config.toml
n_kv_head = 4
head_dim = 128
positions = "rope"
rope_base = 10000.0
init_std_qkv = 0.0251
init_std_up = 0.0251
init_std_down = 0.0
beta1 = 0.9
warmup_steps = 269
seq_len = 384
doc_mask = true
Each number is 500 + 50 x the weight over its row's rms, rounded and kept within 0 to 999. Layers, rows and columns count from 0. Numbers have three digits each. The size before them is the row's rms in percent of the matrix's.

# layer 6 attention key, 512x512, rms 0.0213, rows 492-504, columns 0-255
093:494574406487513441484517523489559418399531525540622490506524549500484477429552508504634479355439482517503491503455534454545536485502477606577527498542470380511591397544541454422514474449509536460531500498416507497576459457501500452540543501511600560563468545533466474470511551573452464472514490533435455506581545545477491499474485494490495423447467538496524468489466499480426462458411430521432488547531427508385506468491509503438489508443519567484493585478537500536448472556528467504474475493490438659507464504501501491476597467520537474537593518568469474471503511419544386499495501587479583495413539531504491534475434456404510514476466485508499540599489622491492592523457572530480578480572540476540461499523518415489479500549566489518466441500504404455547524507488537
098:417532491618456512437529461471580501447472489456564529530518519521522525520447517519484549555394478430434537571557513402585468528560448475478582521435587549538533450422513570514531471546507543545453528590584507483514526591479493540475489516456497438418461463517541434480459459496463559472605529541560510390446474484499534528464407532494488488447468490478565432514496542542550473479566578519413572470487514458453600479540493467520497582404512543492486489553471515496490524490443523477378541358560510499540452494417563453496482585578410546436542416538562454499575473448503492620530449549533449505552476552500458469497506407498435615477571562472419588460494499486533566558496570536506441450534485488541621470451508509540537624431492507474538533587457532558480427433487544
097:524483484520529491478374428585443549516522532425453544542600449497548511417473467433498548438611462592530545399489502582488468555530488537498567511552456495432513578507636506579507439509500488576615425568613468475505441515574584509508522420560431427496399433527460562587536518500528480499534507422626504547444539497547372496423553472515436564418511581521336517430522528478496503587557528441497425623487493505516459504537476509500515464498442455578510472500545540507485523531486500454505491455476509552506565437442467429447501431485465449573447430455554460566496439502445510503499530532368485435506597458478496510602538484519508461550502501425439445514398496432552537488520459471562501458439525430538452526551479494447484448443584456474478509518539426452505469521485468
100:522532559509474481504529493462419425473500557486440458538523537574534433545458518464509528522586507483442472461484474487527549469523528530538484513534567510535561491531463529565432516572455524433448407489499491516505521512516595556568468420517600529503496585507553543589538387533448560453467343468486578528495494460387510526508513416499493589531545515460476577485516494527563538384453490565473484483448451535541473500605489555524493414498515472448498496469425489409465560478533479502545494521443498514561492527463472513490546524568444459469515505544517462472576500492505443452564542558488472604568547511479458471473532534549519441487563468482430542538559500507536554561504545541482528509541474479487513514388503498445493525479570554386401513522492467542518438500511475
092:461522475517485502428447559444525478494465410560450480449534405509520552561479530452483511520475523482497556434544467514458516456522529479519475567496488387516464474556511535551539390553512495455546486497475504624569496494463475486432592390548572503510418509551485404456530531444460491482466505593453352483520478545390591567539529523537536637565543511464489471516525442491447465568442437509509495471420544541517501489568455500454564512408408526553528523495525510455497548472498459558565428511479456454410485509534445479464516489513485458498657579618556514504478598550558478554584507538599573552517494506450496519561558422533484503566526506529489588456543550451510488463364514491436528586535550465461395476583459451566565494569494511491534504505449505538492518473496476
097:453553565488492474478516524445520609579575486371545507509566488451419531505471459496529511524521511521550451469557443433482501610544385477511442552486572529588514591450434532514499516494517503501477576575510517523483510455502541468473454425481482511455407548526553501579504492514485529536495536541508571409417579538538533467483484440448439435514405431539579392505531584457558417535441534504480589519531462464508535505498507511567545498486455527441454502390491477525420545460439408409401541489589583497409428490447601502375547465453511536498563466529485498553554502427533617492432543499448436497538518564503541485501515533529497514581530412507421445504463453459534486429582530566570490512457467531544499527515531445544509567535532517516508516560485598481437489369443508
098:559542468464649455467546432461509492477520483432492502461531515387514442554588498542592508455447603450491518565561551543541508465647437477434490453494498519514469490555493553513486418560439592537417493599468499586562496425632551483514451503584583495535477476488497515549526478527540540491459516468495466497511507525548482540536440474565460621666480520482517491580538544483514447495525484531554479457535469523501492558538507487548465525424530619507481452455599608432540499482441514429572552524545538553530443463447462463508499431501504522573468508432419456631580534501538466530503525444429444494497567513572481582529458604533534578588531577443442475483514517436508547458455575578506471525403587506474516508508514502406445402510513485524513494413494440471479470468484460
101:542372571532482415517435428510435479452508523547501587427572478440517572449500483455552502515459447422529471536513604492477532490357526534430528541527539525543592637495511489473524558553532381588474337496532470382449477490407572512469579496492546508523556523603573520610449454528495523477479522414485574506482529498536499502431399497461533500479469433522548468432535603480571457485523530442517511517408445524530514470488457510581592551503474561557489521555436549525508532510508539491446518532502482481474516514444498491517417481421440474521490447465524551468501448439599440417608447490445556454478545403406549453470529466586491533555571502453500505517461493553532580425426551489524476518445447417544493485456512488479631500536493504522527562495499535443506417474569484
094:503550506563513442490432532545444448525550475478581467504409574471541475563516602363581542593567498575466449617497485470465561492482552420485447475460478506486451487546402452563510568520520529498550436523524411547447508537536442586448487545467485494502511574473456539574468495575517570521522484498429386438521461519453511524467472506475517568452451419549526550468658540573528427486507542478507442502479523385515478581419468433453510484541568444488482469476446457484659505396494483495518484445498597453465440444457468588506483502460509561515470510573414502470471564499402466417478553427520441498484505557518510473538531498506514488521520408476446541436542500486516524474526559449593502411456474495476466377442551525402470570534451388500509496606500588552541584473525473
100:594453528419581505673511446439444507442536537475441468541562569486552467500475499475484497548477582550457515512502484515460359432538523444590444597578520509443439503462469390585506564469557443534483498560454452477490522527559551496525524457500448560516369450513450568495522380532455454574550498494524359454492603437511512453587519516581537527493631485490508468518509478507508443478435438559432466525487477483522445451502453506390435471530472529500511509478564526554493581510483514561498487476461513603530406452546487481508485426556570551515511519512481545531537551526468411567431567480448581498471479525489507510447441466520481523592484449542431510465460496484604500592496547456513626458486493527401472432506451477470471569456504377504496442500486555525505488501521497
097:471493541507564554509497457482446524455508533513490549435590461558458515560527491480488428544471497468494472501493500572546451556553535491571490513577451513497623474471594462529410557471554407555423470517479524408515473598427466531491600527504531584469527411596431442507467453595538490542520397470472501347481577519464448433479462513481472370592457465637402444478505552518440461536525590505424440475528455587507502523412522525604490504588514525524443545403549506515525464465569548435356409524533538493538496489539538411440483539444541527546400452513532450492535439416423447553440483427449521473441501490464505464500425497494466593546479478461528558510415478462516565508609550530573466508445389413475474523535567481478558455530543525439536497448584492554400520409516557
097:388511528512461534526513555520508469462487505466575501533391502575509453579496463601476535523437450527547485552465543480524468459497500524432477457502409525551446511410505439560575465428555509547405486456527407424528437454505416532506489551477555505514612484579543470459563532508543638512605460465476490552504429450472591470532455534582503519554435477517526496594511483634501491556468531524507508538563530428479539463484542452453603432472512549567605521553493426494561509521426382573482538533560556494541510425502439455511410515509514503460459505480537455519580400483596506460495549491462509482525504507500558525519552473438559456452438479436450523452545512517534500474535335580596477443570496565480532482485427516508509388542515523551438515522605471465444410495514467
097:504508474439385576568542456484498517603557459565525441440447429465478541583560486553428491536515421486535457486486603391477495564521467479512510485547603611566515492478593469554547519563473454497498494505499501496531522479517556507528535506536494502510482386560508534539511451476571426432514430542477434485550437479558446515473449562489518500475527452539441562549401466564478389598524512472446592518502511529593479461440505545505596556510514545562424485586442434548507530527452547461469461589517536507508523484458561502487488522471458465534518474456484437633464456523454528422469561521500503377599486449570501573553469479532435486535455547514477489514502399536503479457493477588521503482488438498473562385528581505522467377354539457515473529434506581543460532540547482
# layer 6 attention query, 512x512, rms 0.0212, rows 493-505, columns 0-255
098:488552478479476546630446419514490517437529552558433520557492467446491504457461467530531550465551516499536510455485436542395465592574486519498470463476488648392432436411464508509464440499472541421587549522446473431532502514439478522398571508528484416624512558473580565487569562522494450467525493508582488486463554565568499480438564498532446574573501437452471555545549431498477566545488547458420407521545455521506522510547533476551445573581553507529424460492569498495405504522499562571509542475489508493454460540552557527535500500504441563456503477449525518505495423544480579552557540433515487545560471545554590555523485488518537360533513505487517413479437522541477458589512448532517517475521468545480502443528508487555494499489529543426446495556473597466516520555567394
101:590533457495472495464466462531482500479451638481510435489422602497629496412480431369489393481453517508459415481543518575426535423380535450486557577405540489518579498445449548502498508489533489506535417509546530462412527559504522437524540483573514501506532535507511507457502486516491463562546544529503604412533598585648475516473556527494529506508498485537585546485471507548544542605496532582475503513535441442492557501483495541607519473651453545528558443526517532474515576478489469486490533515601454464593519485500541597545634538498499440488510517494568478535567550523551564493533450456501481462493503481442508568555512590499468461503364477567496508464502568433489484535516556531548544470489506463460518508505543510518565487513479513477501534487477533527467512524546586
097:500521383458449399597438515563536626519524548535542528578506464448484453492416532481596602496505465446509500545503485436512420474481471516554390340476601552522502531562512577560570503490424551463459484458466514527528409454494552544521485519525441471501474513499560518534500494597533547510525448556504468514504522511521510486539499567487478531446454516508523500474472461518474435532535515482521396536508525498499441454529569523537425522560569581540457516512588579427534475502352586575438473616436478517544474484597453473475539500556553548534493554450505526557424538479548523617482461538491466462446571516531566530485522536539583594506466481478516545473502539563457405408523450471480529484572568537563426501531502496536538414469419486411393408580542480465503501511481528
095:552441504409492505518434552482499446508545628600432564458409483478520548529470587535508421410431611477514428465509466471430430575499480484549514478576388547404485459499441462526528562523563395551596580525467425540466507489577412524464411479590342426469470552548526436492483479496494543494527540452517499397501376532517540560549544544479492641496522528518531460447585496522454475472533458491490440562570545508471446389587481432471498600453529470584522543567497525576503531471442510525550399499428550522480515556502478464500427518520546559468495480418523602570585541524574465468470582513503531604494511447570554521560513505491504504539476486498419533475540549464561497474434437518525463561576494501401410448531501475510531470535489534459486506562480542482505480596455509
097:424516462551452555527531459474454432477488427520500526461520480537508533439476379509411557598463518536529519512473465473480499525490542513491484476474384518553463489462471543473566450500395534521459500490513529525540528477475596468566576543534562517555476441439463508427533469648496514500474512581465435461483462674501457512649496569492473414561554478451410514460467496495422541578584595490453459529412511499532452645542490488574472425503460524493489435487510475443496470514514530415391461472548506499534511482485615469501447514506459562471458490387489409527479467537526564460532601453480481452467478484475490553457556568646495469469614552432511490507525461529464439547546497465477441423473422489526459494491532508582435488396542489464563521478566554515481489580503614
098:515501475480504468505569527468529516539542507473569445471493501467428501471374496603455530593523509519483488517556517595529606554547471494506483514431515506554464495474487535491497540558533551588510547454548491581548594460571530472487555497516482532552525449540427480547515485552510531542525507417500483457439418421521578556494449501462452528481474450489478340414556517519475494479576567422516540476485561479500531574541501584604489557388500403561584476434506560532499523481476566394426474575447558479523548448476566456595462462501454563498586431426517477574513478450460506453460500499512381507522583509466502420520533522464607465541479570454491514499600429528551479493549494473538503550512483571493522533466402383435483490494556496459457485433579458501540518526599574
100:468529448562522502430505395475460488506523549449547538488509568578521406475454493478453475454422526545445562511498590527513591547524480532558560429496506545520481586410460595477487472542558577576434566538501457398493554463488504394531555532494462569551469559483507564447531612519559468513465476547479555522437575559507512512493503514489450507553461419536504552528440435527539537526527449437471550532499504451483421566409509520533428537571477625425348603522482481489524479523462624458509523533393482453576519600445448438474551582446454488444554502462506388463460503534580513464466402497534496425561523491451537484497452537611416488438467497500528538497458597465498469432616505555463525447503500596488580538535598534592453484460529535522493482488582508531403546499546538
097:531498551557540543512493464541446579544442496545621451497538469470466588426506453442419527493409499475488616539536452453634573465485539519496431516528525485555426486466575460447444479433445597437532542506511529605415495451496523493463464477519483447385499428447440496496538500457545443598502476401593438486498534515506546481502560498495606444456464382521523465417437500553501418574470486482554589457472508495482472509490460554515465498490505497516459507490491498440395565450435466475502449405471591605475462517434526531521444491501531520448436480475462485502465484413543476561424524460473475607520449485544499587535526525608580560552470499506492427461477474582513542560478527431541577500494553501519461463589479507541515570514588491485546489509585530510470485426534515
103:484457544496590553425545488491567528408492606574463478439420517549482475485479530466499445569518511480476505500496499571515526415497504491521569592460532476566499631460520484545493542543508481519457530500514549502478396498589438490387472413576448489611468488496473427573441517493434518524549461466521526429577605564506419540498556486500472432438434504520543382492549461477550562463532426628553485484546494457472499481459388485507515502445522547475561454553528482558490557468562462628478565494491577420513454566486521483396457536487481478529489466464390471526523518478394476468457511479448486482528442479564462521482508540405500572483522510479497548429403412471471515539498468386619544546525462458472466568485357569466547513459520454526493495545546517533544505463522529
097:503472442562543524381467497526484529527448517375552487491534616555514525423430519418471544521451531527420472552510504479629487538572468478442457514482479545494534494458554507540571569554441509418486485429457497455496493521523533460432483464547592503537499500438530610434527582546559497443366483427552501611571464483509401452538523516515566449522468458530468410563512586485497495510492487471477543516480470493487482437406515494585547483547403580426398499579539389436642576566488476500557496539507454488536615586513447503493499474562466511508496553534571386383432561497491470485498516522458524470457489495460437393462482441567467460478435479477619518496471495446506562470496530424511460462442496546518629456492411517458484454569471567396501632496499580520472409471556470
104:555603448517516414506563495437464543515492489427524440490506566525526523628506492477525473397567540519616503544508506478530561449449482442505517460535472555485480565449486572480445529461587585415481534378495592496512447493535506447465414471469525509432567454483510501496562414467502479492549529538529481554510579503524456470437544492559514463425567415445476536549451406472489444402457566531465511540509513510563517506528461475546550534499505505498464510515443430520499479425601521455540578417505485522620545482544509524481547450496440410471508541561388477479441568545436560403437539604441450532474458531550633489517512495524456523445541486474519441516434501483572591491511506510399512496467456503590485470527440447455576511504522502488521497521457441504607444381547533
099:558558549572482433404530537498462539532544570379442478473452510557478536494425477472432512532502503539458479481454481480481563451503437542447505584510493467511492563560449551479563510527493555527500561424463450467565583481527497495531557522574482484465476524508464507503628466500472487391515456491478506555459496570564482531511625466482417452533505480574584403534422461566471532504434364477495481588413448516455464630464464530521490494508522517440470492530464573557422489561611514528520523434555466544523512486502522623513537472482498486490462477468568551424553524410430517522500427461463525485454573528538491440457591483567424422500524583489500518608609486460438578453498534496447414386514426493644551515557427549424549545477506452529437499494490511473495566340570591
099:401461477545552473492464514529509443536442487483481478449490537529492471444556492510524616448580511586475491422446502457477510569596512507398525492475538447487496489475506582495485495452459555521450486498472455505470529524492524539510473414491497467447514497446491527558490458492485509456530476487462530477432493381514505518573431536508478476500468494447494467512529499573502508525488390479490446417442471498480540420456493426515475601489541461562434510465588513483543349466512492456520471522448486548417546495533412457389401518518514512586482402457514549599471503562506438473473437514460479463449475487534505467532478456574443511431535468526472462524588479490449517531404508510460507552455528537549517512620563578555547522525397419557496515577490489488428493490434437